Each number is 128 + 32 x the weight over its row's rms, rounded and kept within 0 to 255. Layers, rows and columns count from 0. Numbers have three digits each. The size before them is the row's rms in percent of the matrix's.

# layer 9 attention value, 128x128, rms 0.145, rows 86-127, columns 0-127
097:138150103146159069142101151175155131126095079175101185150088056089117082112103135170069106075098170118094092086158158110108096171093087120107117134143128126149085148121174128128114158138168150119129108118101137189120177095150151165131172111167134097136191182098120121145090055138119098074159150130204119078124098134118133167118135135151108186133096149171083145187149059110134119117127
103:102164099076117141154098089096153092122091086120104122163229168142140174169150071113127172082136108161152113104049104110123081154162143148153127058109059171155128109138161093179180126155109137106165145131181143137136120146146169098180120146159125119105075107125082088134169093114162137140095104087049105118100069110146089122165115105134084118158133138094133114185127110150108138148134
107:149135169083151095156169115110118106110120142162138151149154154147151065160115122105129157076070141103078110134103078049089192140110149147161144121160130133117097097134133166121112085170126110173158119136127166100173127201156148110091130181152084127099127107090183056089053114140099170150189067101117101118171110128109065078083128152091165171137071102111146131112134130125124146096136
105:139106138143129146099186111116111022122110161116142149110134138126123159114149082157191148150147171126107203146072126123115108090109137037154127180138128179219121155119087126183130065151118126124147152118122142132149103146163156132133147114085123163103122180127163101131133121091143124144060107096126132167100089117108122108132079164103118063078144152123200040140125135126106101165145
094:090123100122114123104138043108090142092098182109113193178104164103136100131084155111126132137097122144107146128084182099135103151151107138097139121130071083119158127148197128130124081124155190141083090125146095083133154107112121147129116066095174066147093114082141149172142089119094083101141116139177082167167063111189093143113189104104149095082113207115115132139091151159137154089140
109:211116140097143159183179110149134104072085164138150134170193121150095144132125184123163107114143135136142136132118103165158131108111100116065109126112167161069072097153146164114174105081092125136132140148160177107150125123130139132143096151083105123125088133142083135114128176128160097096164127148085039145082099132114114091189092153100168184143083119158083081051116130080142126186146
097:102175127113112144170155151108149119109135112133107136099094122179132044076078162129158149104120160174121139028105157133131122135108151178101129126164133135152180117133133134121134112208107149209104130074093107132161131130122093138149122135182115102150106113144197155112068145156168139178134117122100158171134114152111141125142171154133105143134102196174186087117078208096178118173150
105:108100158113129106132093135120106150159082154162122145155148132110083120143092082144160138116179123165090137106096162163094143128168149133156113109157132127088104112175104136148092155174091174096049131095096118128074099163147092157123135096133079171188121170196153073089122141113117105148057115114152122184100162153085128144164086144141066147108117062085124106179128113110134095234150
111:201142119123121157163102121144118132097090138115146130096158154101078080063188150136086151072138093075088163088138158167143123180159122094102128165096150146142147133110208161171104136128152062153114120137084105158132135121122150150149160066157096069169134145082082101106093181135151142092178112134109120149098184150151166128085151073150143169153154078148081152169093146075132126112111
104:142114120134122138127188159175132136151144133141157185129150071143104081145088125211137125197064142139161135147120134071101085187130127135084078066139184125129144102151155196111144122134115146075170117160076084084070142126116130091091115105145119174100133128139091142123127137120169142081115156139084135099144072142144164191049123136099102128124102085113094138092124208122110155140107
112:145103144170140092198129178101146062133103084113078116161178135141142155139087100112203159136123127098201157187172115123123133135097139151128140192187125148147090153185179099135190097133125178157107111058131125134142133112147124159121108105104108103093114117181138119143119154123123221156162091072155082159103132121125101134148081115169115121123156125172075123096076121084086118140114
105:118173124038105161103059106146145177138125128143202153119167125175179110156097092148123096096085172124119133133161108074129193141130133114070174100168116147115114131151120158097123086132143146116130123121105158140112130122142175110149143090095161098189077107164130181120108152174133098169141076094143093181182170154100124148132111124171181125117121113126122064068084070154126063120140
107:102135172110080090105146093096128144115175070139127180072129124143139164175157090172134160146165112106103152144098137090092153166047124111089093180137100171149125199184143117111092126153145106113115058097125095100151129096114144108100136083122128144145180136103138165096160088128138142174125162126124149214142137119182133110100140129202168123066199148121115109169155117154139123192152
099:164165104116155173112176116176130115107110151144101157102141120092069134101076123095116098116176075173116137170154111047105103071146168131183139082131155138153149166129120135176176122154106150210101123114190128086206149128114098136096161144131087141175092087153128119105111120129170115125116087136139131154073144067117130144115106184099139111102127135111154085193109104200074117137164
099:134167119137110167094141139106109153155173151063105157153149108093152090153132163097180113103059133154153104151199140133159110136062146130099168112134131167091141187101130193121118116052133113115145165134133170129086194121109188098126150123117128092135136136116115096122127069151130184071199124151128132152087081138060082119160070113161151132164115165150129091134117156143144204167105
104:148155155137086147132117134133174062139133176135093109172150155082126111093151156158097099112131065173145145141110109176100118087135137134196080118157105157144085139119119164129185095115116130189121176133118101146133084183141068162093058080116078072076144114170140145066094124079134128100106089134159103144106116132159146168149045172156131135088139124150209125141145105176139110145126
103:090117134087155137151147151104111131121097166166165149185115080096099164115125154167190121061097092186129118151117102105145155123146133103166082065020128123151098079137095091073126078128117149107100128140110179128105117085110109108138139100128151176124160143095138129141109164152111123125128102105152144088146123186053160090069078087146155109129157083132189158054131127080124140138158
104:074141179206131169110110169128126109166075135187129137088129117153159117102079137136149178154127159155125138157219177132148109167134123138166174098131086095113143128082136091112166156153148109144091109191098187141096137138127098098107065119170164142128144185121107136128168158142153100062157104116099072135154143079149124150159061137133113120199150118118142098122127068127143139128201
102:133094144095128156140102099103177081174064104103149077147115141165099142136059149131125148108118114105107141089165071158119084172106127139114140198106073137175127145090188128136081181138112142157116110101108161149114130119140088166070109163109099172184115149162153115085088128090092164138106114123120103150116089126076118098134144084070126142145081132189094168123209112144097147151208
111:133095107114116125116108069151106138124084155109159206113088172110091071116114099149093136093157136120113073122164124076172130145128054164077125142116134135154155183115159099095118111123106124121091092110159087111105153095147131104117126116126087079073178144101137213100147033161146086081142131192103146131113134131172156115137182198116104111136133122124158197102086142124130146124069
107:179126125101170146157153084106110069133124147152176132105088145119117120118118131112172161169114085111174112117119128163077108156132126114113090167139111107174169141167134166156165064121151108183097189210167099110163121186149110073093167139173156160102103101116155095085114114116111098131109123111125082030137149129135146091165086136114030153148169120100127063134136142148163140141101
103:060126058090147125104139226105162185105133070103087108082172132095147175150130155112121134118190159174156166139090102099123140182160118125153126156114103115123126115090094143215130124108119115121130111130119158097113100103128116084106150131087122147088103073189130096155117124098083176120141104119178143128160104196137085119105129170150103122163158059150135123141129198088105095178113
094:155114131187109127135172112115073118095152139059059209170102133100162161119104185114158122114126124141138128142173117155153128193098136115137118102086097167086167161138149162126144165146150106125153184153090198159132149174168136132116093090110139131157118116113065126150103124179110156144108106185145126143146120152107100125202133081136161101115098185124164089126114134118070135196211
098:087099127104136148182140149173110111157151116122103102149115117116180122135073151098177079113117145114150181124038096157156166073153136176110136070135087164173108131075131094115127202215155116120112141133100144121128125130126098142146109148141096128130181116109113107105144178124081115174141098146072090122125199141155117145204111142141109128062140089146180105125137128199140193122163
102:158180194156182128166103130144131106116102162089129071106119125084109103144132117130081102115116117100108140128142136136150136125156200057132089141103092138099102092110140124164120120126130156093128190176156084141167087182057154135121166115192118119074129137126104191059091118038132119139098103147141111142128128106116140125187189183153099167146103140069162080097171132119141122114174
094:153137073073143084160107105214044133126157143164103128116183117105122150114140102169118110098122159139185176191124086079162105142125123117137123114140191179097146126117077114121175100157095149080129184128142135086142106108182165146148091124137114146123136156125101153013071198165096115090118096081150131095125085115173109101124117108121115140107086131147128104130094134112142113130093
102:182141124161124112166100128125146132199178132171109149077141110131119063122161067127145124098113137145166113111076083103136166152059174161124150126094147195155069199142127124157150128034189131135116171128108127105109116094121119161120159120133143070126092112133111146107175137143099115095100113127124058157092091120166129141091066148107169090098092122086123110117178122158179163179131
107:131131130144095173186100149153100097151108082138148138070123134087133125189037134118147097101127094112104169180077132123133164048040109173192075123102175171119109118129117148168116100142140111168161146111138098149133093143134113081054173107135160136094124109086145132130146082134065122125151149107163167124102109095122089100092174085161075092155129163099147114149083093145113137100122
102:135134129110097137138105094098091142091170089080177114153063142136150074106122172097036157100144132161099097106111149116143195151177123147128077212145123132182110143151146153101074196126095100149148103114115113148171073067173128161148152091133134117097145155114077115129146124142165127103077130129106070050139171156129172145191157135140081149114127124139076118136107171105103131116135
108:086140139146080149098116107172121128121156063108172115057121090099151125129151123175151128058137144105171101095118159128154182100060119135110160154129094160126162160136210158136126114087127123140129146102168130191122147166150170118100107138145089153078085111101128056061122128135120080159132084133134169067173150088066171147122108131083115109156152132117150172107119095079132136109205
107:126105082115103114114151174163137145161203127111111094104077112174127113119066130196122135203072151135146104101163195127119141073046120152096097086138150163124141144148078122136128124126125090120152155126111201129134136170118132121176113098123202111109128135126086145141170137093168132102255126072109112142137117151150157106123090154152137132169166129087125170126104108133129165125152
097:141155125151095201077118133122099124130142138178110080168121143091179159146075110082132162138164160138082118111107076152142122129151133119184061147128129080136122133110137161191146103092118139115156141143105104086111087142126190136138118120117146074145108068166125179151191139121062150192139065081157154130093105091076133130169072125153097051153147172129153166118104139193102136140140
111:114082110087119148126113138157110134124177144138153196132110152140065110094125166169116134140135153084134140053152119170138173148122088177085167122092144117127184096148095102132097127184132117118100143148080140105109146142123106131122143148166104106147143119115134088103122114159111161063106191167150119102169125186119169104115168178153085154172111125070087205128072154094148172054209
096:162128166090205132073099066090188109126091087062126112127144081104116133169187069143118167124138104127105118146124111207148110154092073141158146106071128173153129145109170112121148084144135126112140104079083156182140167125100173189108116127109128144088128122159192080083154090104170070135081154105086114121141102130118178145160121122139119119129138172140113077129087111137085117095085
101:122115150104075124140093147135119158162159090149120119043102120202143087113137129113133136150079142142104132104148130129116135129120127041112143162113152172163072102100138174132155149097137131107078099141124133103151112218144151105116135153171162177132129151139131209109146135057072156135135157168119143117151073130204113132136145129164123081085144180104205074097089171133184125139101
088:115109111103169182109106159160100145108139153168168162104091105193112173141128161115142102138054146061115137125134151195113161094144124102073157116126121159128136085163107176117067084117168152132053148082175064074088123137138082102167110148198140131111127141148121101118098134149150095130143127115122110122103098045170206113100142100092139118142145151091090163199137134131122102096124
104:124149178207106160133137127165174091164134141177158148113115130097098093118111132101106162122096172137103160125163201108137083100106144117139157149083115142142128137104136149162159129130077149091156143079089127087139113132141061117116142162124129202116207098167140152146186174152133100120144129097160134163106092119120052107143088101093119088231143117104198127093126136192093110128157
101:121154119139071147089141098189185161126120143148148109110078136108185167122088061220110142153139134095118184108140194105155174145109143103160075082162134096099141144141131209109138141161121149113117139147122155132154130123112136172187151148068130107179126135147142123204134090085126130150144169174149103120131076103138089122109143153155091125099149133149111121122064103131194085123202
097:120128124115170174132078134073165158120132168141164176143159178158108107117147114131079132116118130112143184125141047139094199154091101101098089087123184123160175105085137108169159138176106116187125128117154120190109103112144137169159107128118105212095104118095170131178082147107210098139084108097147121145129151111090181078113195173104146175130106131150136090152108133118116123161100
104:158104158125079167133141114101153143218142105222116104136108121152131117142131098092155128120121097157086133109164089134109161146053103116127097130145158084105172156154112085114046130104104174114101132115144113108112184143159181137182128081154148042079102147087118158110101128157137053080132107129131110105143075089130134118103169104127104077138118219149145135122116109075127160137134
108:119119127136153106093116126159135152090122206087088128156100076159114161127142121061115130119197084154154126109101161159137130114174100100106124072125149107101102148139108104147112128145157207232135111230110072136194164169188153126114085138137144190140162154061128177130091115126148152145139129107104110093103073110088158138126124133153165114148092124142127105101121170088149128099133
108:129090150104130082120147140113111088131114056101099132080127140073181060162155110163098150183141098122116127103087134159105087118122181098160078073170105156147125170128073100124128102129109124081170122095133208148149139179114112123112052178136103164125143111179172161152151185154146130153137104138167118192109085093077149136137105100123112071138157099137085126104081160139128083173160
# layer 9 attention output (transposed), 128x128, rms 0.254, rows 86-127, columns 0-127
100:099145086161118164133164157115131109089126132140110122136109172128114188118146199102087166124104082116120085128101122137090137152145187148123142198133120163105170102108091130124107074162136153120142208107175097179164141083098101094155148064149152210153140142115109131147100086191108062174143120097177151130132099127127225146087106151117079127162126171161122149148094174151128135102113
114:126109145123172135097104170118145180157186125130125144101121167146141145077149094134114102161102099128126178113175155093143119108173120117127112151147104103157140195178093167119119134069174082154079099113158075140101159106129153202143130170087114098122127117113193121130092136092188115142070102012094169185181131093103184144129090107099135092068135124129156104123110131141117135162164
106:114120166119157178121138178118106108084154159086149111125125146073167111126079078175185137126156146096110122125124111144127124144173114077144118097103094145128072161103126120139231164124065122091137106109161104108113081104147088141142119115095127105113106179108143146111131090087098077139083150101106200135093130119071173133147186170135164171191135164104088108146114121188045170141128
111:137111146168121129185092166141125086125091119172127146119171137177143147170172128104144052137154165085180156188113156086135115068141167142108124087112188128108097158113158081114116119128121073105177024115141129071110157130167071142125085098126123083164181061157172116127144174092164091133132134128140087115139173131091122123141112175116152134145168158163115148131167112168124118178093
107:134119145110091151116135137082147131072104166112145165070135166087153133096132161131135107120125147116143084120212121160143071131118048194149141151139130145124126073144120126186115109114078089234200158152153148124051135111153189112153167139144167153189097146167132131130103171096174154109181140102140151078092107159160104122110115163091125110145129147126134117109070147151133155136084
114:118148136151118091175118102152108109125122124074159105191120110194148131134133096225146136197071135097112096089141106181166113130141114108113089172167132098114138155102081120095102142076165154130142119111191132139102111180124142132104130138059149083135109140134182155036190165180177094125127108111166158144143128135132112134160119124141141190050167113183144148173126121159105118121120
107:130115079090103101108093176148094102113124070126215188141182096105084179142158144121151145122159061089156135123121122167200137176105140103138142100148090082146086173160141134108147156065084160115166110148168121122119098071130135141115168113154121139141167085081124110165097103137122110131183145111156109202128094092117062152091155165124125138147164129145128113117074172172125086122184
107:096177098160097132168131185087107089111146062150103092137124123071127139145159085089100092165156084155193130123160068113112165152119148137144083173118133165158134184152128133187155085125072125141102075127112126148128127104098124145156099161154121145063150110112143139124172222132112150191150172129181096137232140159115113142096119136119190109138122131169143128142157151167163107135110
119:129092122163128157137126094114124159094127126106143138162138120181061155120123165184160114135090119196137134112136097117133187092093060143148178142146155147137160136150114173094116158114123159141123124158061161099169075158080100124132140211104128234163188081123188083127135107133080130109143111113163173105138078104100160088077156128136101177156127092135139177157096158159123159116124
109:192137097130107099198109123117157179130128105141091107089083083106126143135143139169129189119176157091084118099139102128114090159101101082138120166203153106134168098105134108061111117145114178130173130207152122184104148148133132130101029138163108110162075184175114117133137116102102134118100126104127080151151159107068121116128122104136157092101137198163100093159088119180110154172133
123:102132093187145184119184140152191112087086112132156177138134125102147114107146094162108124161026126108107151141144151124135129092148116066133132108108103134102118138134108087133159146116156101141158120122141124155144160125195164065081143170143141088097200104147118093177180130118135082147099143178155159162138126098085124154121160125111143199087131149128210097139130099172173037144109
115:116166144130108168133104142133120087163127060107099120087143120140161152120141127165100184132094126180132159178087110132158129171080108191110051121098093125152114139105072148175123168112087124072127110142148086167137183165165121088136137124111150120129085189056174091165162107107129106097141137143097152147112105144122118091163142161105113084142148154171140178153119175200188116071062
109:159092093139125100086136110131148108085143121172138049107168147122145120152150141087103092159131142115111205128109143119119137098167076118155153116144101103115155148143177152142144112192082114147125119052161140114066116128152071018181113136131133124149097153102127134137117125117122168136122134136160083097146089100058106080089122129111112081097135162103116087165116089138239112078106
099:157073163104065126137097167121167106118121115101163053082143158155181112120098093105158132106159128159156126063142066130156127153176143117121174177096146112140100100061133130142124119002157103122139092079166110112189130135179146132099111091126130121111145107131139106147076134138138147173132104071069100151182140112160114095108115143104132142180086125074162153182090103140129135129118
100:114126139115168109117123107203147161175155158139176183194191136069133169116129153091167151182101137091125110180141131112097128157169112093168114136141140158162144086084139087101121133122114145087114119108101149229146148157167124145130120157160161100167090107113194165097128147101131154178103097092129153126082128146160129089085159116109096186074110201133138123132149124170173123066109
109:124113136146112161150125128119104104187102131177159145134139111120131092161109172139107086113078133126161105154148148134150083128142129130150207097153179100133149162097074125165178144116190128128133073109189124133114084122109123124132115203128148201098141122161128103058117184129098113185130157147115095217095153107173078126134078156129149164179115051117100089154181140111123116190122
109:188178102154134149134133081128115113145110177109115101159141142108100092147144137177093132131103084130130066106147086104137155108124145156107114175173116150144105119162162138093136175158078117098083095139141130081115112205108151183175095168194195061134154120103112136094111114144146118060142131129081093183103178173162146130179079197127152116151172180133157109098110170125116111096086
103:127177115111119111103115183082165160115166108200122120144098121163124130127149123159127121139112150146157120122084141167178127153136125169182151134118152165112100150147107140088129109114137131122155116177129181136193161142169132156160120109184129134067087133141129128060179081111125129149142163075185127164047156133133129188194204064096096099194128156157184133101138091106157145108077
109:089113129147088107161097127189193121112154152144132193148168163117103102135132191123156105171111119181138147064184118095148149104141142112067079121119127116112067150142133110161141102108107133120155150137121151088075192075095087138172154093155109134113101207108090114084181104135120137124090080135151112188146141098092163170145128106149105147167067082150163212111102115144104139152138
112:154149118157133138163138076122158133143080139102161090080102129131123192151103174110125132165108117114124141163167075180156143174133076132154190173119182124120163067144079135088090150192123099085230206115084146114112131085160152161126145146076146122137062083107119112122060138128097176119139182109149146124152146109125143116087098140116170144133133146115122113115085141117129195092156
111:116076111103116065117143115135161113077078169124065165131137123101143186130156136159122144086115129078152160136109158168115126110099121070168145158114109117115136152127110105151104157128156116140112077162091137056071119097156108201129114105134112187133167146174119156051111109129154116144112216121151131143140124076141121104218160095054153204102161131088115120149154146159137153152101
118:152146085146152185143132112141115109078096088102102141130175189061158128146167090106152104157124122078128127105119134141119121160118124072133074102109126170128122144165144122101125148052154167123098110100091106153148130158095093127142112196212078103122150151159126123195136154128146162122183137137099127153089076119119169121128077085173104121140137178091183104092136050065154174077136
097:125193126155131090131076140173146146156144163150128158127133067158094128160080135120110192159174100121135102102129115065144132058231128099123098073119119182162116142105113072147101106121079153180166138138136131101094128155137162092084120125133153118105141139105143137127155161120200108147147128059151162125052082118162107114131077114060064141126103154119099105175124109141150160092105
105:163132136141135109116082154104128056168152149205152116090096105086117115085110160072142110072148139123156153164124135156190144095095075129126148116119127139095126190154107145131128149151130154165125129119178135136171167191116136191102108106118141096083183177127127182080185123133180130123103074143136137161099094112115157163142132221093170105115072109076126187116143127123151123143190
110:064083173065150110142156178158094034118190166117113100112099120181091088136166099122108138076155138169160121151077154121163099145115101124120133185170126109110175153164102078167100117086145123122122170095103173116184104141125147162169095143082143153149139138120105087099103145183088092131126123113117113202100134131083132139076091120120120177156072114152142080086182138148134152137118
104:162131161140086164160126130075175142099058137135122121127085090122157140138145102096068187174186108128020117159110178111160105164127190159079078149137136128150159169153126121130094207149124112134126082180113110156151123141145116166125148167098139075107150131093154144102115196173124154171130108150136097151139065131141141155132108119106142168167182131148131093157120132193067121133137
115:165135139128173099137154111157175129150156129087126096118165155122106188133138103142088109143102167124128153181127112069131128150152145178130104119097131148147174118148146131178163105165150121148148138167255150187197157141150092131092096172128118106155141143139105108081122107112104097162193095081112094199166045138100084095153105112097171129112125099120098188154133099128153114178142
111:145121098123125137146090159130119101090160205131152123122196154156167107080151135115155090123137077139106153167072134093157148100185134200125119188121081173124141175097117097085184183127119133126122177167128113143163094144176095179099155104132099147129120116206072107176097141112130145135060146167135130118097126158097129100121063157063141085105122118085125093192124146125124120139177
105:076127130162245097118075113202079074135105133136125124145143172142104162110074135180110145103181127136123152092160101158084130143046122165090196105118136109125155122127124135091089104152114200127121122167148178121135063089120178143140186129109139161143124128160094093162127128142128184106139140144121147115137129057131178148077111153061145121112139126153165131101122090119141140148087
119:065127069056159109139131054135117125122086170124122115121165179145143124115128155115117069143129120133078194147153093131100094117203188164122172101119073120087152106189074083094124175160163143103128138139091133117143108145118129148121130107140174117102156166123131048123132129141166145178101117092127116129136079102112067127124198147146105097179155153113078196119162147174136142092133
106:137109100094127074112142122122127187157110092156122077115145091145179143118154180117133136108139210092128099161146104133133114160186092153135148087109138099182129149173155106082142110109163131096082174183162119146195085107105109135070141128160148130130123150123151191138107070130106074097142120215121098091081125113114179186142149107130127107055171130103149095183121142174174124090106
104:173182170070125095148115136156107121174095123142089168134131150121134104105142151110203110154081106127146153126128166103084129132124108165097111139053193174131089089055098062157111127144140113166121085162124094122118046177167141166158145170124085116130130102145133124180135143091158107109118144133051128229103111120086130141138155100114162110131108118133181144127160125136194113170136
116:096161108105133119140119112089095132060139170072170108094129081108073160110153152139074156079141134124136080115173075130084102132146100112140124098123068091192123088151198156110115156155083178109171150173117069136122090073108101161092119107113118124085131104162157166133133158153103129062103147147187132181099142118134139135142136102109148163129127135125128192131105152131108203038143
107:125112108172123088085160114121097121166118184111137093124147179130176191133122169140119132170077140182170153236110121110087094111191147122146121125191097099116066145140128187131088064113160123120160143092032078104079144106157099171110116142120086137120154129145131119192132116173144140132088083083141113103140107115143160131139176165119144127114128115172107095104166123141142094178134
109:118119146139191134123135146120155084114091155176119160104182140162067144174103102125115115188175095094110107173039157151121102146101113192185108125144170077123135168131151137136133067134123115133176112200102107131171147147132094155105102129158065125128114163079148107120098097132125161079165123193119080167095147128112119061151144089142093105068145110110085111148133109175134118076174
086:110128165074114095160136080081160126080113132067115092142102144147099092116152204120117127059128154138131121118069136118147126135147149140211075110134131085126131125132163101150175173125115122159124126242119101151138174124121125124117128091087150162174106111149145088116135095153170120151096104169181161131209135162175108151104164137153192120145125119190170119145105182128134181095149
109:123168133144093094098130141208193192158159118148103139105142113100147135164160107102147052101156161121054121133071097160127170113137117168139146118155166149148103163083117061147078098080130094109154125134120072143163083169152114124135135122132158113118090070154090080087136114140146144092101141098116099187121172141079098165107169173090124108128112119129149184166090076084071122143101
106:124114107108096130145098145097091087149129161139089162099165096087190117166124156081147082144163110101143117159157164128101087111081163168120153165135082119140113137116106127159103121094106152115174100128170135154148062138173212080141130104098130145109100162099192157183141102145034079084129097088177138091095152168146158164127146054151111058111156115099138136174122087142152147125111
099:083103151154140121100089147122045076060140110075152144086086151205086193222132159133193147092107154144040180146160086107126132143140137139150124088127101156110164148106154153139158135086089158051156096125099100074113131130166143093129133142143092133149108133103118138152129131133151102142127146101124089113163142136160121179134066131150106105132090143146131094091096161111087113156170
106:127107168136162083115091158103142136151100146134122115155118135160138202137070109111119119157117112117149144132116134164147117184186152129105116102185078151081136109080167167142136148220090069150145169216126164163120081116174118140173189141159182088173169100147092141116121135127114082138129162133119093134139137157114093139131098064206124096159153095161161127117150173164162176129149
113:169099123099152113145156138102106117144133100116108125138074192159102130070105146140162172114158143097195088104090130094156000101112168128109081176122154131129103126140164106134099111134070107125123117097145145060106106154125084126127153160096163107103158128148126116149164104135115169141126156125171169160117178114197093139088162154149091154114116104150109064161100143107090083051159
122:132132153171140133169126115144136146235163119142158129105173067118186131117171090108176074196120148099088127115119123104206124141127135121136159127086117132128164133156157123123121090140110116153100106133119068060123159118109119132123108123154115111076095106153116106242142111255128104158136155136122111140110122108140124161138165113146144141137120114175093087156169108127173122181114
# layer 9 MLP gate, 320x128, rms 0.185, rows 0-8, columns 0-127
110:141130151129088143122137108175114134086144153136151171077184101077066133131096156170148136147138112202133103085149114105156163139155113120130091101114150133065028132153200131082170107126069145119118130123127157131116181050105181097065156204148097140136119062139151109141099087106151122171129158122145153132170126135137193067173105131088088125114119119162107159128107123117118132092139
097:139082123131133078113171093109074177125115154138138126174134064073103151189139103188162209164148152125165100170128103069143145123126103136166114134129075167142183112152121145160125074157065183164148078123198099101113146088184110141064152122158089102097123122140162138149140122117173139173175104141151171142107169116192111132171136075156180115128151121133116125141084098126114135118119
099:143130112164137138159082123137141121135076093131077104117171167115120127171140195159146109065107111138125147103194094155078041122128108145163137135122171116080157142104162157136113101156094066124101134132110100079082158140078119153112189134105097124063124126065148165177102107051123147117078078142093167074069079115104154138133065124144146119093157157144125104111123128101166149087145
107:095127135106126127138126082147091095134130136135107113095151218086144040155067129162102119118122226165087108151151098082115093140108099136090091169102168099181146128106114134163190151134161101146157169118128118124137128092090190101137068163169112161171101137106083128101122150177103070100121142150112134082170051084156149138127105137144128114106169152128126161131115124141080111139196
102:111183155150134120088149148110126098191107132151140099135063127106112084133130108119095116091115123117102112169155151170109119156098092100165121216134161116101082085167134164166103125082172187131205155136143092091097132091107092121169159139096092106141097123110185046149080104172142129135169116166073092139051106104154090132132071071130130106150109111114101140083110158133149176105145
101:148198091127124132077141092075119124128125127143082114092065175074182152174136144153115124133064148155099157133171091101174125096115147153128082193156126115148168079100132101161160117138085170152173125116165178175063094149116158151153115127099138099134098086122083099170136112088132127145118071142176159128144134129077121176189096130086137156072124157114138098086123136073088095105175
103:131082108138097098131179184139140113135105172135128148118109122162149164101105194137126158121168104061059143183098126145101086078128088081124225117139205132096103108140064134146052144125099152137179175082079192086124089052149119115142118104158119151065069121116101117149127170127166156122142180139115142131116128149120134145109094117088133126131106105121111151162164144088148130131111
095:091064174102108158140154129174096056136113221156191128157144150190136168082074117147154100128077143139117100148070113215134188116083125113144146142091155130118131144137158127144089116163071112159135147157121122193115130127104110161188144113138095160177103170120101151157187184125167163129144126122129131095124156101112136180097121085127181153163133157173082107122151112120119156109118
100:154173157114130169091111135140052099085170183140148143170139173136107141154105132169144088058157064161091125134081039148133122121188103113123124177165124125141113103110179107136113137123184148097139148106128132163082200123091102101130145120102067144144134086122115123188090138122115132109133143137131160150142111146154133055157089104133140154118103129076149168192113124149055096080073
# layer 9 MLP up, 320x128, rms 0.194, rows 0-7, columns 0-127
104:105117110137141137139177059119102147162132142162163164114112134136194126103121137102097116142125143119142103123101133130131160165134129116118076127150089181093126128125111087139207130137123125090169134135115091149081062182081165210173126107106088135132188122084113127094047150111129089152102086169122099101130147119142094154135171098136179123232168171142130139128045139084129174143167
104:067135086128166137081104121114115130145110163087088197148138090147153181165087137081039097088098103107120163149146099136121089199128121126116073076117151102152104144078117141136124072123186121118081133128187132106104151106099107125100127154122165098108125069126163098136154099149111139091115068101159119081165106093107145133165127173146162129168200139085036136147127127105136103165111
094:116097095109096155147157104171088150066190095160145107138148131114148155109125128154056077119126113118113170154090193111181134150178182115074124058130140141106085101118144099148121110089166113223082210091089139136176090128128071157069193125128150121162143160124191135116126119101130151118099051122141130134168150102090140100114135097129115130123087129100124140092139139117154114143091
096:143138215175111104108127081135153164119109119163127145095107113135187120134121149152160164101128177112112155115113075127115125134121113165141087163165081128175105160147144107080114103064052127112099123085122177149137070108183115141134113151059110146154169162137142121178114156143091085169096163164130196132140098159122081194115079112121120133170177140149120109151081168179206114112099
098:144094111116110105144072131132120197161142117198154137068115115164156157120091108095116146105122177149076147109105123106135098131142097118089142117135092062079192104071097090165150143103037093108090144125099144151093102141121083087088101091132091137179129132158182098112183095108151135121132110104093183117085075145118116114165132156083090122131122178167127128084038119165150120108131
095:148154132158208113113121106107200169162099090180153103117126121102130118136132105102103169066075109117118196118116155196059121121148126163162131118126125158103157151177148068188055133164091102141115149169204144105146128080112065137142110151126130122086097158172112099124101123125118038175145132108138127158064167100098153085105150128114133131131131077101146125101130088113100149153132
103:194115142113146084148072135105090169089152118172139117128162099167154110151103151103107125126142194118166161156088150131153124108112084138080145150131077178122187098133070105097166130121121137158156127085103116196122088132136166146141081101164136068154161133169160110063117102158138124125162122038180140103136097051141131136138176095112124116060107140202149122101067099123140149136132
100:134155149171187143059164130066173187120134139149094118162102120119101159181111114106197152128162119064137122127103094188148152114162065110083143079100119189155159068136073080132131128180136152169132105150116062126127110129160109185139089177192111151128177073139102144169094137128170114123146144103134144161165143140126140152137187099110143114074122111149137157141152136066129102126099
# layer 9 MLP down (transposed), 320x128, rms 0.168, rows 0-7, columns 0-127
104:101100111163067069169063106158146175168094113116105132088100110086168178062145178076130093097166126191102133193103033172129064110125085137129106160129092138073109176170161132104137120113098100111074096109103154102167156130157136148134143153126130113158141111090126122116154143111144144124082142127170144098154154096110170099080133124124132174150106114144111141134138062153121150086065
107:118119131159115165110138148121081209172170177136108139140123148067120084142082159173077107104139145161179170174157104067106149146128144128080096109152118115114066106109117114163133149127195171172133139072130161105153153115111088154115184105090125060123178152133136121124089135104133151145138066140105116050142153123158105144141157105177153156140152132090087145146114154089187163192075
093:134128169104106209165119178100155124119173130150120051141144140146089087122158122112139111142128162039115116078044168112132113107134109101142149111155161148121154176162095184135117098138135144113093096155162154069142081103138190154162160099139165122153101155113115125195088115149111171123167169122084123076149144161135117161090181130079087107114197114198155155095137111139112155125128
096:132138167141203146070113156170102136077099145120113168109103136138124041101162094125154117067141184126083087145115161106160142155140098115119132060073098157141205117119123092153131116139177107170076131189154128105086164123089146168104098150232131110114131096130133107114134090106136147134116145112126141095127114129106086198135107114172145124147187137119061096165139152147110131089177
097:161181138158128180095130126095108173077172214178105134162164130125128148174125178141162141156087163158186134133173051114106088119142135114089157092174102143138158139115131136100198152166128092078095142107095110072155113172168149195125127156132182155148179136178075177091184081128099158108102111141108118145124123115094119121117153167161123142117125136158116068150119125098080116112099
091:140120111104123068125036156100110082146186069070102116131193110090076108155129133133138100087159147134113134094052123118199152140154163185136069119125125128126158138173114172194103131114124117147133056102130125150106146190120152174098072115129075133119134144171137117154160131175138137124105129139084096127176149087163107189145141116071133094083133126205108114107139150149128129135139
108:155142140150097148165152156099113123169158102143142118086144174133113118109099111125114109149143143132083125099122098148098168147146156156119185114116167081181170142149182136132069107160164056062090156073038144118139145127131160086124093158154164169148128108162126115109111071165105150105179141111113121116162153088104081088124208089165074104117159036135134148108119148148153170122069
097:100091185157118101138093109090148116185120135137115181136180099190106185131081175182160136213161118083076086172139176090162115150096179099134174133127095145132145103157118088103113101100181102093147089107101073064136133135110100119138132178134115130139100144052112142108143156135118150163098119098124155109182094156138139077112143125076142102165155182140144146105100108183096106128165